From a checkpoint of a small transformer trained on Wikipedia.
Size: 8 layers, width 640, MLP 2560 tanh GELU, 66.3M parameters.
Architecture: LayerNorm before each block, learned positions, biases, tied embeddings.
Training: a variant of Muon for these matrices, 525M tokens, 8010 steps.
Each number is 500 + 50 x the weight over its row's rms, rounded and kept within 0 to 999. Layers, rows and columns count from 0. Numbers have three digits each. The size before them is the row's rms in percent of the matrix's.

# down: layer 3 MLP down (transposed), 2560x640, rms 0.0217, rows 897-978, columns 560-639
# up: layer 3 MLP up, 2560x640, rms 0.081, rows 898-978, columns 560-639
down897 093:467551555605578497478477487402528493525499503584547423529488487501501551505475461554471461553523433504492468549453496511416589516497493477494396486508467500590492505515510548470550571497575521516502457387368548460479461516501439505530510564
up898 099:530520394488519447497415530483487447530502575495509425537533524489521451503525397557512569513549470436462468463494472509485532499548369557447566444498459491451517560570506536515510437519417552498513460546480426606535434546572542415441372542
down898 098:512453410526492413523496399527533449495503473608515478493497537533473509575518445429442537497495543459571546488523508520589474494384427503482432475604523565562525498546528507502466542503500482564476486501437603396572528522439458458554457501
up899 105:425478431507479428630426499494541479565505546532479588494424506518474501554529457497495490477536479522461601490487558551499471472484573422556542446430585566506507557461549535440444544547453491458592520481511497477568429476494382564551530517
down899 099:364588532518477517463588511491540396607506476485532547449454465567509427615468452486510430540519432530408509558623545429479476557470451445453512514479498519554540455496469565513425369514392545573579527501502515560484524481422578479493516495
up900 102:671526537557475534523611494444522517509482474552458540461501439530542509468443438484572516534567428448516433409611499562461532441403499526460460551471489568472562592526523427500456402485469512400424487520496561496488446471557423449487545433
down900 106:508556470533535535523495457439475584383462474494530474548482482538599456507462531501598426358529431503475564513423432510508514518480466501448483525479546464515605541476511501472517544541478502411437581445531460496605411472524479522516499400
up901 097:408492504428602580509441509522287387452512422522512401572493476469489545567497512512515510455431487530503504554532515505400509445473526467451505506539531463475445557498513503417463472514507531500500488505561526525539556467477534494520501470
down901 100:499569567488489494488503510530466530486437539457558492519513530574492486501456500522469554561515440555496480499563489554523409489498520518502483481513545508416463525452496601506529525470517468523562571558499562477478507539493604513555423491
up902 101:606509489496542506574645524470562556476450515546507468473465497504479480513427478509513452540522498495553568468530531559491399488552489454516556568541450437483554523469512517470552439461518573571485602408526512526513472581585415486530425546
down902 103:557602487490538519483471524471415514498405442472455506588524494569544557532481516549448447555539461489447492501445462477492535507486531508582570457527399494403557557484477487455537498415452439486483648500580460518481463491570481560454496509
up903 101:455552462505476503517471607403505529540509524474513500505444476520505631551535477545437447461563508497538495423497558554436582489511489515608530464535472451567531435473530517446500535444517529483546480455528564521518561560553500513456428576
down903 094:449495556494523457466571510557456522505572418553528490402503571465561416463454496477508427462432548459480533500424507408495516550473572547490440418488533519610585557464398482564488533460531509439487507518520502463485509489485506576541525475
up904 097:523619522501505601411518474518484515470487474478572413524457469480524493504488476465422505568593569440550541490451573550461572447554444450499485395488606438481616530534558541438504448464446484451509479563440526561651635459498589495514508462
down904 091:444448429462516415486421537474440451515501573536548493467596466540499432479562500520499589484320469479452430449521455461483515432460460532494529611486430535570559494563397530521548462452471535527421603455567549484523488559383561490493455566
up905 103:456433537387594455526406476546553522469488506508498456534527489529521424488509461501496594524460438398413502481490478610566547487534449591461524486563503451448503453479497546476517500422487566488520477509456391569515461507498454545548478484
down905 104:483510538485520553550436513424462445510485518503507584519393456574583450394495472450545483553487578527454454499537469542410471598512442460490463483506606533431588587434414524525553471485566517498413532475609537528423534506472473503476424526
up906 100:526579505518435530487498580523463439422500512558536534487540564494563534544454499549577427523412551451426513461488519496432554547461470506464458453467409459506512441496446473546516455477538536546462436493500517504552429524447485476447494522
down906 099:485450544540486536388429447479421463507500506563584510460531471580486454471554494485469520479593491528536453563560399481470414531658441450575494511398494556455462454524594413443444468480499529523480512485586437531464503477477566650576479428
up907 097:498477505489445519500485450410455523507485524539403520544509488510473535513451460509569456607433530613400455465571480467441518459573487439506585549511530541555618568509529456522434517554583545415482564451491403538472561415585556562478504520
down907 095:456520553502486374563475506504559515527514486499461526473596506535520480520452534572550403471560541406621539473496479566572462443532616436386541440458468514454497514542507508437465531425471439508526460512442532526488523542416514419457431499
up908 100:525503576510490467420553461403485493487530500493567575465502466459505470451509490550446564619487454466523461475501445514385505543457510477594523485491515532483449523495486460516539561474468458526541501549487519443568473479509472512557410506
down908 101:515509403429538616491503491532522503487451449538453494506533462485436472407564540561520544513519574550572508500435560492466482451496520490440595477465406476466474489448507462560506549526498529500465624508446541549561546468488439463463483461
up909 101:613488475514589490498504496504508494482443518416542548545457480548474504416371461475566431511471510499564528557531471479547513440535521529500537432569556454492504484521516522498506491483462539527472552566425507493497551533455408535530465478
down909 105:439543543427523564511565464525483561517492554499464545493557451455534469516494602565468500448459662466541542461468523525529490499495533489524466548460473490543544548457562498461526460470543536434541430595451530470571503580523562497517511475
up910 100:434521564495455477508458506457518540470458516518508539486515483472458458494584388533479537572410398435510433451510525540435542613555521562477513474462513496596483411494590432459709546521511455496541482502543599496489489521496525421474441507
down910 100:555576415527511529520526540563518475546505482412520481514521489469505543452504475435472486526513524462445503484517440491552494475469478527549457409525496493441368502564512494487467619469459549464534579491558348523506507520496490513627478550
up911 097:488494492480525421441513564515492504445414470525504548518509351493581506597468618553407471489532530541487542547458554581525518534535441463484533392540432432528496493497454494625414472559496481432437482506512478418493444489627498488435505511
down911 091:499534518542407465498493506492529425533420421432539450579583607488469501481521387477556515583519507560453513479448490453523526567398575436406463573508489478503500504521518486515583500428535572503447523489426514400583540448505497431513452514
up912 098:430474479538461455481534449464545488652507527534539514509613390536535494494541601477445582623506546507607578622458392510501573525490427507476497452600514464482574530634498529451456460551491555454515605453495471506509555434552484394435413515
down912 098:492483508547456546524603441431509519513434520505527440483435534484454512563480462505414395501475455541487491490483537403565523437602518449548472486497516465525491515402529511490596493491460536442535542472448519524527463411474438498536524474
up913 103:451544485545403471511451518503450506501471531523550535471551495565497364556531447419396479462494514507461486452518425468513422545600512556570445525613443537461545480555514446452528505484574512456534462478481528500576500529595441567470509466
down913 102:569495491466516477452537461495428512472507515590478538500600490498476511537460475546480511553529606488604455560466518505503475536487598478506525473460556473560498472470490512482513509478466489539455560466477560545500533495562582501465460504
up914 099:484548502519461525482456530478483481514554570497458511496425491506493418521443509538480509523505514511546456556495509456483630470570474422442464497465499444444506528421485432462487532497528513460495515453547460426523567505506565428383437439
down914 091:439409569535453499543612517548546521495578546465637527438613452562476488421555534436526520428514461527511392465448450512365475460500538465469531413549542486568441465461522538536447549529521554487536383435528503455480469511429480466491447460
up915 104:552547534537472547463462517519398487517500451472518472473540428439476471535507566477552437451423497574589530581468567580456534461408482507478437451441538447489504552498515545480433498426488476481534544499462448556595481560456432475440416571
down915 106:549534448542399529490455491579472492543466517497529532542493498584529464454547562538518509453472539481507514433581534442575459438454522658520509444456453527528453490548493470531519538491502473529545542497524458465426523557491452599478512463
up916 097:447518465595602484513540528511456494402579506488514514509430515430440497529507446497642536492585406395551521486549487495479548452524560521453528413581473522460541535475491485503563517498521534426504542471434467587504461478608372533465444468
down916 095:561506574539529601502473506430567489516475509490551483558553530566434517435559462512481554516490601473455469619532441505445577466509416530552459551492510513501424521482512453593599468608432488560511476520476428446441484493532541530484515423
up917 098:534454461444492480472523491406516391478476460543509529554510453438571437562490484514579480452528499447438499441507486465457500409481509553418497427476465376535499444553510508436528498495387458471482489481411514576557517378443511450496455462
down917 094:506506464606538455558487397530562463475397531526479533586444477439449563406576505486456510565557546486493467526464538517428591584651504437531509493442512454525479520541540381462441501586560503492460563523519508504581482529575508469507493400
up918 099:469507536447543495476491463528513514389432523532457475507460531530470527496391513507519509442486570488588620509448451487476419445481513491450517598469544451478507482478471478367491505453469518590484525421467503490570531479491469493579473521
down918 105:458498581500522486612576459513459570610528434486448452486565522520495497411449448493480477539495454571567504503455443534481535554564431457405499441578437467674455464519594486526564480577539492461466496411556441513493586524470506399378517470
up919 098:560518447550622558473476475446519535493574530597502623538423569446576517435544483483535485467566516447454551551482546565571436543501558542584431473539413448437532503562452486532515538468576455548508487509533458447547554484446443581539460442
down919 098:475485488489437487493491445511555461414527495441510499445560332514503551549457412526419517547469443509572498462517576492524501497524453437584486489501422565434500431511509462460553544583510623470439513490433528546482529549523512524533478389
up920 097:476403498574496482446556585486609503551542447514518473486497492569500554502443525485417553453539562461503494463425478440556530439565480520559561538522480451533453395508494455469538466540451495490572510503560482504542451494602510524461551430
down920 098:643402591539444567537429475519463533437485545388538504491479386501387407446410537460414546438493530587541463398505498492502439573558516437464473416431505537554489552489470478463494510416498462514508503511447507465477504450495355467518526570
up921 097:485427445496531492540592509467554446544441434501521558519448601532476459431475496474533618466501467483450520587546521440504638608491569588453500536503522550622548477524514510577448476578488592552577463560451477490514563481531506526518534544
down921 096:578451529455468538553455532484473495465510496509577428460461405483508502493432552468519485464531458497467488477487457437459541427585447461486489584427501478419500511509433474545531502523431524531435468488600511582516556612446495493484501560
up922 100:465556412517486540464474558395494479424408533495530522494523507524478505473436482504503473480527508435517442450417506514534504483501511475452558475562631520557592500486506561484534447498507497479551551479558439533416585454508409429602477608
down922 102:412500608576532643626484445524462558532586362502680443506508504503546461463514566452503466580485527549532455522523457448481511417509589492411510537432495507510479467492473433607521569443465473592493483553491498491494544503461533525432508486
up923 101:426464508460441452481537428475478463546435572450531517492493459440436446501486579515479529484529489462458479593540533464483429539567551520417507591554517459571442565490573504455459505466436595537485490530546479611452452492528511531458394379
down923 106:558428549471489492642443486504495570517590547479555340571556488426473480503403532466490489455577502408462583393491489613500463563421534484520425521580500506417457486491507498523486602455498387497464549496433541626442463559519504417456461474
up924 097:572469503485534390488497461460551463527438410407476512486495517458611496472493457510489497560442437508438438571473537571548578538542514538532517427562429472498561530619499536519542450514518600521556487454437512542429451572494505562528505509
down924 097:397531497535544481412483490435510436563599475562462429485450477436449462492547543558545411399498530461490536532520617488505484455566514447511606506477557393455572575560433555462436505478447451536517462559520532490483493460439552506462536521
up925 105:477497460555486553503511548394527473456511494485506555493519563458596430497454502605519427404494486475517552439486634465524522506456492491513602573481529536521512532464447520527529566456601484539535430487478529393425574480582496508451591519
down925 106:558515541441559522524488510501549467459536473550465566515469524556567459529477445486539538444531551494526580508451417590535478534409440502521505536566452504498505546430512551584494473555432438451496446412534515464513483426413585496509560523
up926 094:452529415519522471602464562475480516557540528463490572502560529563579517549606567598503487501444420502455501548484483553474475581512533505473498620515428454476517524442494453425507495498548472533509558460452457562463432509474592473525400482
down926 099:487512384556460479499471413577422594473463486524574557515491572513470536558539474529484492426533560502543576496535536482533583503514464503488478488505480483472552558566534451502538539450460478486441475492628606496484490470539531533459421456
up927 094:458497462459505421604443523479453480511514517557584530434461418545625427461544480403503500532475461583441489512534479575466540507488594513520596475503494493579548414551425397509454542474436502438509490550536564533437495395494392427557517565
down927 094:550524493500537498492504536464497532462403555527501526579467545534498543524442493533426428569519481430556499565523532575428523535442494560456438453497513495540509554515479544515468503540485510529465529503509530388457427447379498419433552364
up928 098:447386505463515522615540490524554451512452529506408394581533488519543499589556457517430497524539458522435416612475529602506443502496575488413520499415627553496398470570507493529488508536525469524513423580438463462439456574508564520520507520
down928 094:457483564543454497540549437565541453498480555533609529488511461508445518529538512490571534548439518538597586497552439446478467405508482424546485495430390442486488452501619465459536451440472498526460558548536536537583463484490472519532535445
up929 101:497469435567500432572568485473484442411516490499450599515524430402663503539460484442499448482488576440486506481510452586452535609513571584472580476519538516512565462481392500544522483555474546534498503619426495431531432432519556512542420525
down929 101:449471489490447554431489529511521502578492489456563496458503556468341562468501380512471443500482449455524440591521589440401507466612528488473519497399427450572521556453550386490541559501549504474564484412550522525485545542576501559492439530
up930 091:503583556438444610558494564510475431443469526541481565493482492564519473476499561490560588558467531386547554493540447506523475462485466551552446529631475477420554508486613523470537488560496494512521451555444449503472494451486496530484507578
down930 091:540591431549533489346465545496491468497560539392428443545582511506466540474483471509535516497456609534540513547438513435552478515449466456517532547390569545448517491499497481546512493436537530505462565512594520544559339485405494461600458468
up931 098:432340384525518572529417581494571441498446511479468474536517501532566522516481542517481505522478466422470492538490495513541508523543441442450437529508481549461480514488472490561462472474546507531506453535397577534536556479488400368557484573
down931 093:419459492607488503560525425443485548491516450483468522472573547585432544408512522555535530456599491508474463530510523401474494425458421460554502369545487487478483499515570478407574486458498542486479512429471489514441461518547550477446561463
up932 104:518533591508494495534470453531515425451540628435461453442439562474464490445445549487517483440513546536553605566480452477374567504519431493565412403467511540544561415462502526602402460483427454565485601521523531557414393518490377499500445511
down932 101:426462407457480550445423562449489556523471433560551350593521435534507474484621536524414522462545534560530407512444487466493522472584467498508516463551489578596451582497480517481512491554556514473496441423586417504487502494430520487437559557
up933 107:475494541519548582523478536473415536479538483555502471460542474441444460492566563549469493536477526491491515520444479481519475485500494514441489478424486508444471538450400527516446494538548537403522505518438485370375502497451539477470425436
down933 107:484565485517525415490510465510585524504481484517485520513426457460575461540515522456520529549534475439489487587509481515468548581479453511543587460529540461430505546547491524404432593523445501498423505528573507471525444588549491572486556503
up934 098:426471555446528560585500455431545465438441527556497465429531482469502444512445565468375456439497428426515575515500494502511458449501505566518498488514520446458473512521422493432518398397571436464445567557463473469517512492529532483396534569
down934 093:485489542443587468539556496427462474488449650506446523443463505498465543556542412521464540596535544437545540555537468497502453490404492469535434590434594546541491473510476547516542518495508443520521516488496507435421488468589527498531596520
up935 099:441440470570468450496452476509559500531395520530407450549588569451529408498485395450472531525472511495485557628520442572447509500492410403470547493430554549443581649515560503434536466467651523500511542486368439477479503538506494540471465532
down935 098:436493552562447487606410493511466446558475467469515455485567388495416490525517581520503463537572509543556577597405536497551546481475465540517550563498595463518478464541456543588512507594453518541511451454499465484550486564507431431492391505
up936 108:562589528529463514460521468510608574469531455483489502551559509487498494466473559435491583563494426541498495562482468507350483530478456496477554471573521480552525558599563493474564431541474578491488561497585505548454528592497485488554622511
down936 114:461488539510561543487548531516541473475501439526554525431436448593484539508505417446482493474555628595620475561434519452498566522442413511443581454491494530418465494631448533499413497426531524555526538631494531489473413497525572600496431464
up937 098:524543466480494587523539554505484533493514524556483557508483425500553508621554463538489546419521492503501486520547506495483437588589506644481485515481513471469572512500475458470455500516532462458512532475442511470586400475516482535486543495
down937 097:516463495475461414528512433435566443467516532518578603449517505456515472368470487489467495461410472503389620381436488507487510484536529501393498604494472481489429508545478486487534544561566598478551521610438475526465537500522437478510542481
up938 099:513588441515487554539422560503520507443446482472525417464489501544537467487477584541475533427468486522475488465543453466451441585568479598420462458431462563472479406581467449549500434480480531521490498486453544523453570487461461532540514479
down938 098:428456520616502568604546458548498443479554443465558505576454481463507610486508468458476529506501510427533450536478509598499565452471464509526525444466530468465473492473421467542481442528421470565534581496478470543510536525525477446488495513
up939 099:467552502487416439476492491516506538509451538513611588436358486491366470504522530463476527503462506530506533478469447491497447473458507510492511434507563460561530460417546497492469508453435438504440525497465538510469574406595508516374549551
down939 102:512584423433537485523429523477494489433550493488487472545616516518522618492498531498435498561492539550485471503521484425586544519459406436567475570504429405502465426603524457436552533571489563476601459443440549523541481457562435486467567503
up940 110:436535348538484533464421458540592439565457515469559519534502457426506455570481488509481531477499522514497569419557516501480389458565423465473475601452564547495480556415593558444480458545514537549423535525571517520476490411477491529540563473
down940 109:486571590498489455480562409553476512560540510451526566493440459493497504513458455473451502540499539516514432498506470498561531449517493454541481465562480496518481444568464480514551540454447580517508542380501541487552494504502499486487500579
up941 103:537568464467497567467541478473434395454504491457510525491507448476545523560500455464518491498561497485511470430426482489485535417516519543599538549412537557514514523539519544540501485475540555468539569483473467519391489512443489540522454499
down941 105:512522478513560512511433449525404513491475548518515501401571480475463481432460598497398459531553561465536483521398555595471484484573498527544496438496462422450457526568404481425570587550389514529461506397500481440385554527576479458523517520
up942 104:476568401483607518533532509505430534463505519551524487476495396541425607555534498511422501487480496524458520558468511365510456461486523515558522503598538434531598474601480602541572490547510515369510456505535519547480562433467468511419534601
down942 102:600502461473453435489501481554512481484391524455491519577415559515480445398512476505479558523456478493483497503504455499510529504501547486441428434507520505531497588546547501508471527509441508542519519487465382536466536476575536450537421557
up943 099:531541386531535496434494521483492533508463536455519489502486561527484537451539430496516516474473439537566542523463547497545400524551529430471493479518383516493460543510443536495533475492494480529507466531453491545537526509426411505592372556
down943 100:453528483517535530520517481509576436527520578494540499397553504493383513535405447569549486507495409488505481426433572465479445506483449523542539530455457517505448576593519525511567581529455394421487538570510434526437441503499521489466554545
up944 100:468523487514535507518554477449499449528433592470546581500461527427476477398516525533568576552536569483534560520479503466441583466482642406506545440438446499432542416558540502451429543468494554530516453479475538482361576526503478455437512517
down944 101:548503580647508506422438529526434546502542545516426479537504478385450569476488528578483458601518595474503467454451485566575500419422440550533470528483461481493470537539390508563542477521498454528466546474544492528558545558485445453541572561
up945 097:480513548572649527426560481478470523461408565481563518403408585556473471512575464454571611502492555520592535504519508526470567429493568490455463396446522531496585587474478510492509523413532515443595515479517520569457527450431541549462563506
down945 097:512418509441516534516527489578520468449606480522523493552484457467496479486506583491282516435435392461574522313527498499476477574469393493376512580547584455430485502502513515381529527528513495520477429583538509481474550562511500540488601450
up946 100:628568459526588525525474499547476540503547525520540550566436452481423529552424540521514555540537526496433511503476542510583487535546505518449503502534453488552508547501632524493412454494512411439498540477534595489492486491455621491445536537
down946 106:376461554495512500512574608538497504441408499457525473568542518529454506568516453513540672411428522536441504489550506528467605467458470519519522600444450482482523539477464525500515537510464574432482470537557485479545425515625563491539517477
up947 095:371469496421418501517475470455613555530406598440488540483560468392509472574389476480549445566477486449496521495441566502486534534531475503496472523549534509519459450521512587546531442565501540553544570539534390553534453548542428435472526552
down947 091:536447602548445592507560531493520524488507523530524466466540609515502502523579591433584431353490604502461505570470537527429522463539460466470472493469425515586543488471428474504444522432438518533504556552529443520519609518467515494532561496
up948 100:574588502501461492432462538451555504471456521427466438408552481550534533518462441446501515542538528397434455501461502500456590469456486482451487476487415413493515527415523521473405450475507465579529498533368475433447371473546613469461427565
down948 098:388507524542406514491556456431520518463550479482530407511510560510520542460505521422463469508550597576551591427553501501540480608567537509486553492505443398527532484538499568482524507452502513535500464539401498414492533584522618579500526515
up949 098:468531534393507361514532475573546490553467441502529518531517393553522348400497533426526515552465515472509430471488519442484498573532455498491615556500509484562506517577456454474502436505502518510588464512462405379459478479404508541472508552
down949 098:480483517514427427547540434490504540470466535416549522481497515498534506555577495539527526520540540414472484461546483449558461418454404520602472505520494465444515492538468490600462479496536434486468626546472497515475354475485546555494485492
up950 101:571475499426510481445498547535527525484502510381550403578503504450552534508490503596472575492497600522610433495575529515458422524485388386457527441430493507545512443492523572469574456522549681419528541444524496493487558465598578522475493579
down950 099:504611453478449460554570516538488549533495468551445513439488447477496532626388639464521459492466561438433496498374483544512574547523392498429439489567502486583493546510538494529441485417524536489493573411495446499518509528548394411501513525
up951 096:518432530589530513566510456502525464573385443597591524513460433446542521441479557474479476465459509468490496515487548553450443541591525490488464446477562443423558471563422515608501540564518503550538450448522425499483484597541477469433545500
down951 101:412460458447567465488458449440448539410386496540435566503439491454505481501490490394537502505508522553513522481522449520548505431530462438440444499454533513520452568517560420560523468474533529507440509533544429466507554591521446531569486461
up952 111:486516372567475474467516540475545446497574596449512484418548540515545504606602541539579417393446529512502547537502464468498454536420565535531524518567460441608612528389485451474507467500582431426438563612450619391527405515479505528473498543
down952 115:485555499485457572505557550369509450495437504492441536521485499512504541505486453482497478503536439468478441516513554480447483436528583464465490486573446453425493524556441450496491456452567441501446527386499572533526582515545440603551562554
up953 101:542583483563523520479494620532466510464604469535514501480525519488508474512467481474389503475491524466476492497496532543482588431447502557585491480479537556489482478468463473482450432454536495524592509516550587502533589484463496508568493593
down953 104:508417440468523439562492515630409439537468517456419531446498473463500402465500477518544591446533518518506504530523562509502520587514470412490541484536434505466487508508482451502527475397466413461390437552462594495476474411529500533509480557
up954 102:502480430463562497537443470414450497471522464426465486435503575549483480475498539581507482542507553449548416538490464445432519550537489521589495548523474463490548551490367549557522554417472527474448541459526507496486553449505526507554523502
down954 106:607495561474471578499437460520414453530452480439493519499504573622517457581601495518488404481498506444437429359513503463479466424463461578503546478479479533540427445443551546455514529491344457526455563477500456537416507464472580517405453530
up955 095:467387500582450510399445531597526500415576562429597532483449473524548562515569521441559557543523484447478454448388564441469548501530488467482520565541446522609476484535485504540560424467489474519468523424571522463535630522571396444391565445
down955 096:458474484461469459534476465513443545553385510573439477439540507445544339541483513523552463484579483600499493493549515565558503559448555502531538431562615592539433473402491449517534483450532486451440530471496510533522499562569482543592479512
up956 103:556451507510608596490560567526518506513547511473427408545492508410498521428578412515445526479403521457574533450525588494450530461594425534502505521527554529534544459604513483516577582599560517501468496544525520499581510485480516475460520545
down956 101:443498511468470539606461469530531521490465355551482581672562449436460518358600488524476573515467558477498427508449508524534437513527575599667443521480467551464526435498457452435509419412479486523558498529419509503488503494530528511472420534
up957 103:582419524496489527479413521484437423500528548509493520517529523526504466507390490528590608489508507485567419529545556493430429509491527521559485556520469511486556412405449511489475538434485570436570466415463454448477509584458523482431533480
down957 099:421521509505512514516523537577573545472511525459464529415519487486420488569485458517535578555470486506477455474489505487564548588412492477454579480509493532466478485510488447441535506546559481445429460439545480525491442450481485461559546493
up958 106:517530456339503501389542495443537526567475512548518565530486481493463496489464520547468548543516517484454481483369591515513545622464502605516433489506577394441527588496466427516541432464473450483461526560488434549484579486536506549463520476
down958 112:474441469463507511478505509508512504507579433539512525428444429429483448465463497549565531438495416431566446495450485513565478497355553503538476493551471562569458476433578453493560483506494517506452478508489373584452495567503602501393458401
up959 107:509519628468496552486459465470446453477515511549464423406569505491499437508503454539535485472507491479475452602533519526508527434536469477534519534450492549465519472586415440571505587501429650538531495451564502480491477487522498523565463460
down959 108:489534542456512555449640409448489543549426483431504563572515462457493499468516467562558464520485522514488502529501517428461585535521528580504495464428495504476487405522514475502454454413398463540403477548513548495454554493549438421579345572
up960 099:503531469515561431509386503488511479475489497454463441475461492543508521419460491433506496548466411492415458400476455481507534479536550441471497521464448588461530515481506555492587454549435502567497462530490435462498531477470503460481528543
down960 106:591421457462524477534463420459524508586517504583522537513535458435465465570521562620560457448521507580483465536566467519463501515571455541458563489463551459464473491462524474498498504534533575460481412416484517539421476558514518489605533462
up961 097:545466504473362539521464541601484479470608607494416499540486454487563541410413499530511567412458579509462556473462500546572467543484599530585557568639547463502440598530586500467554511403464423446525522447426520489485439563527404501421438423
down961 098:555575508431446433538458484471620570511461522555533516509490552538555369513446502466463459532450471494537510537386528527505529545441578569496439528507484520476490492477502577474497445549518558512489492511571513513538512410533551434471527483
up962 101:495534488415469486434466433470373501474407519445492484425504500519466540516562431540549537517508515496564477501504615486474437463552452517534501489496460491542443492443514514375573548503471526545517450482532496631551489530528468380507551421
down962 096:501542596497450582543530451503546487529600476551488442485523452524495341416539485487549483504374358441485507546514526509556496480515521492543484526552507571446472520573423562523485482529497441551512499554515526522438480540521480485527406544
up963 103:509497452434543518455486567494491490490462405517582404439528489527490462539471523514508455452446537511486599450486492522471571501525416489558496424480502476547436548527445552477437480448588385570540419526520508494503460512506513510518478510
down963 104:478456539416598577448494475458413481526549521479385495561514529498365506438452462518457595481511481542491487460480582448518540444436383512525533367479534536480503481539576550433518600557456517501556488500495574499513491453480529492395494497
up964 096:496451537349503452568548478535458483516539524555501488448448492452508514434454525445518479479442477487501491524544448490498506581475505547399526472446499485393530507506489503464364479521461437465527444463565433483500551512441415538556515514
down964 097:510479537625508483437574542454593479467411478513481446491470491539529409603476438501505485529544539647557507496534603535499479522441494468552561396559551540505467522526576405484496533501494548414480559423457653372490459407603538478555429525
up965 100:462517543489462452432410466514545433551552465507484537472497401508477533439491519526511460478338548489544519556489464468556535409474505455550577444420487493528426567560506504562502563504565461502568436500496491434382528504463456536531627569
down965 099:499469470549546451582562571496462514432559484434541546521400437527583468520420453501566418529550453502434522488471479492558529407503511495436448571399487507536420414538549528555475466492486442453409543479505508607381529449411448525455492462
up966 101:546432510471461530448484478534546594463511545476522482434312431461458471572485548495496501527516496485535512561375396504432574540492583438512427489528458569498462487504427467486583529494462449501515488574517356610503553470400500475532364544
down966 099:444579488422574407516439519449526452487592429562435482588535504456498557404565585510468628443557497447501442458501542495491536581529538425445553477498491473472514509416525592539446503482541546485518394510523579542515441536502531411454528455
up967 105:505513568459489528513503403536569431521500550537501523436477488526425526538480468485561563566503606513551556497532583514436449409464491416427543533417534437530498439536505486520408493548482490469522494646413532454439477586449549561481562452
down967 108:405483540495613538509478529475533521422423498526546415477528557445456581472437562391486579543570454614526487463549428542484586545576521455556470501491563474429566521429500558462472536506479442527540507504482577388533542545491512542434475456
up968 098:469486467445558404515535528388555459516470435457559536529466542503542480538505536566565514476526591511463565490465537431485470556483507464453500490455434484611510506527467449494416486527506500530542482459467484461577540563561546559464548458
down968 095:534566580522630553508393473600500525544490522484472443464420470638404568440491454549439512533552435492511466546534501482534529590426556505477513498473555544490570493529470509473499511441562536391459584483635455473475470395485434550497443559
up969 107:554502450612525479438499515503436466484462502536491463495429567434406544466549581575503551519527530441516523526423566505507580480507424481458526505484572447464565473534466551574460478536495408521488504501559491525464481583469491476526512521
down969 121:525454489419478530552518562549542484518623470457439477474439451531490553566515526414549468499630523507460458570487538516495483573497453511455487551521527507453528458445507463462504507576406443546486485411587520606475498467493576499442470474
up970 098:646464466500515529545469546490429488590457488456509454499537439478488504462447597600457476430475643585491481538451540477526544517369422495510545483455457498509534484484438509521564529443450527508521593446444513565490504486502471519503553502
down970 097:444503547453498597587548448467542577559445444533367464525532560446489564483602459478422467473603466483503556462479489522456478504595429581495527485512598518537521556486529543521467539565495494522494583480569502455527519408546483504565482510
up971 102:476505432524548613518548559419522431436517527462544514491529481465557462506380490471497421516551535464505412513462558515532424563464489483481539605502475527521565554454466498542513504524479404451413404527502660544501564484491491456474521583
down971 097:428512531526488450509529499504467649475547519530520442631457437502540459492550444443553524455463552518513617514492520406490484420425525514487442503493529573502479476494511439451528434491545511538507592539530438436450533491555501403501490467
up972 098:416381578412471541433486541548418404441465572510491446549540477493523562506450449529477477458488640510516473506548521439505475417548449472489440477486465435586511536539501558409406556469500495542484470579549598540434465523488586390562554472
down972 097:475417542497444566544453574549508515537537519533434598627494435417513584527607481552578471448453491525608428471607575544481466546423525512424530466482486507503524536431542469527423463521573475507450451502524545519480534424564505497471510627
up973 104:617496466572484470460445484542511514518572500544424519530478475512564552482474544508521441494493445498429559424451536577442433495490457510520477483457514573406525547487530563542507494446492536548457535465502492384498443531398401474491556464
down973 104:471477572513432508430574576556457505541495525521536443427468578458444420462454516497459478570514536541510477496563406523524533479552491551521509538572550484498467498495570498438563529500496442506465512448477476380517589492427459510494506530
up974 096:509643553429567500523570455489471452446452480500527466509453481521447479487554490556473538598477441499386482496474479479470512558581511509497511595452542475451512480544477504512498658530413441484451558536507554454484539461427558443574594445
down974 095:512507409498503523520485511520514453493480480565548501559517534541505431536557394486530442486522482505512475423482506500533493492503455519596466520451477524500535379577552463526485473495526438435512504457539451481388501461597556410491449563
up975 104:505405492495512425539443505578551492462577375466499497434412479511475563483503450483544531494436547558496487490570463482467484437551500484509596519582538537582416536496487542464477401490518523516515451448464416523432490529492386609554471479
down975 103:449537570491583542498466415429487458496414540481525485510496504469507483608518471605423520586595499410536535508497478608531505470505463483595495416441477482376484569473510480503500506525468562480439448440507479538557511447468526505509558545
up976 098:472408547538462448394456464430493524574440416549527596461534446519481465440551451530428511570389418486395486527472554432468477521552470469569448449422551420523507441525518544432574578504560558617407487423543504507502454482568551558462523484
down976 094:470520315394520395546368577434448502499530522575495487480539491550383435486608513477518524514572497437516528483542455515560413560521580577521554596543568481585533519516502526560496475538480379500565423553514539457488544463485595441579568497
up977 115:487505565506493520550576520457488466381498568538466390481578502522402531627481525504451445519511593507497493547456501561560431518520473460522592565520532612562626464607408546533544548495472450499480610507525561502457528629386547531475553513
down977 108:427494523484560530530466506481511508381518396610499537512430469492509522485462561574542500529493467553448435481581540523509472519548437531573419484467501498492521498485488480515513583520627485427493425498552412545462576382434498501427491451
up978 101:493525590378526436506545513543572531502476496471519555566505451463414482493615585504407545545522504510512526549402502467501486452444526522563644486546555475508464529581547500610563460578504538482555499514472467533463413563458457500491545544
down978 095:505480523564514548499478415537582535405464445521527470505597502571458499560504467470551556500505511507437494559493484501476478545367512497505548524520425507511474572529491455473431403372549515560662485503498474450470598508513538426475475488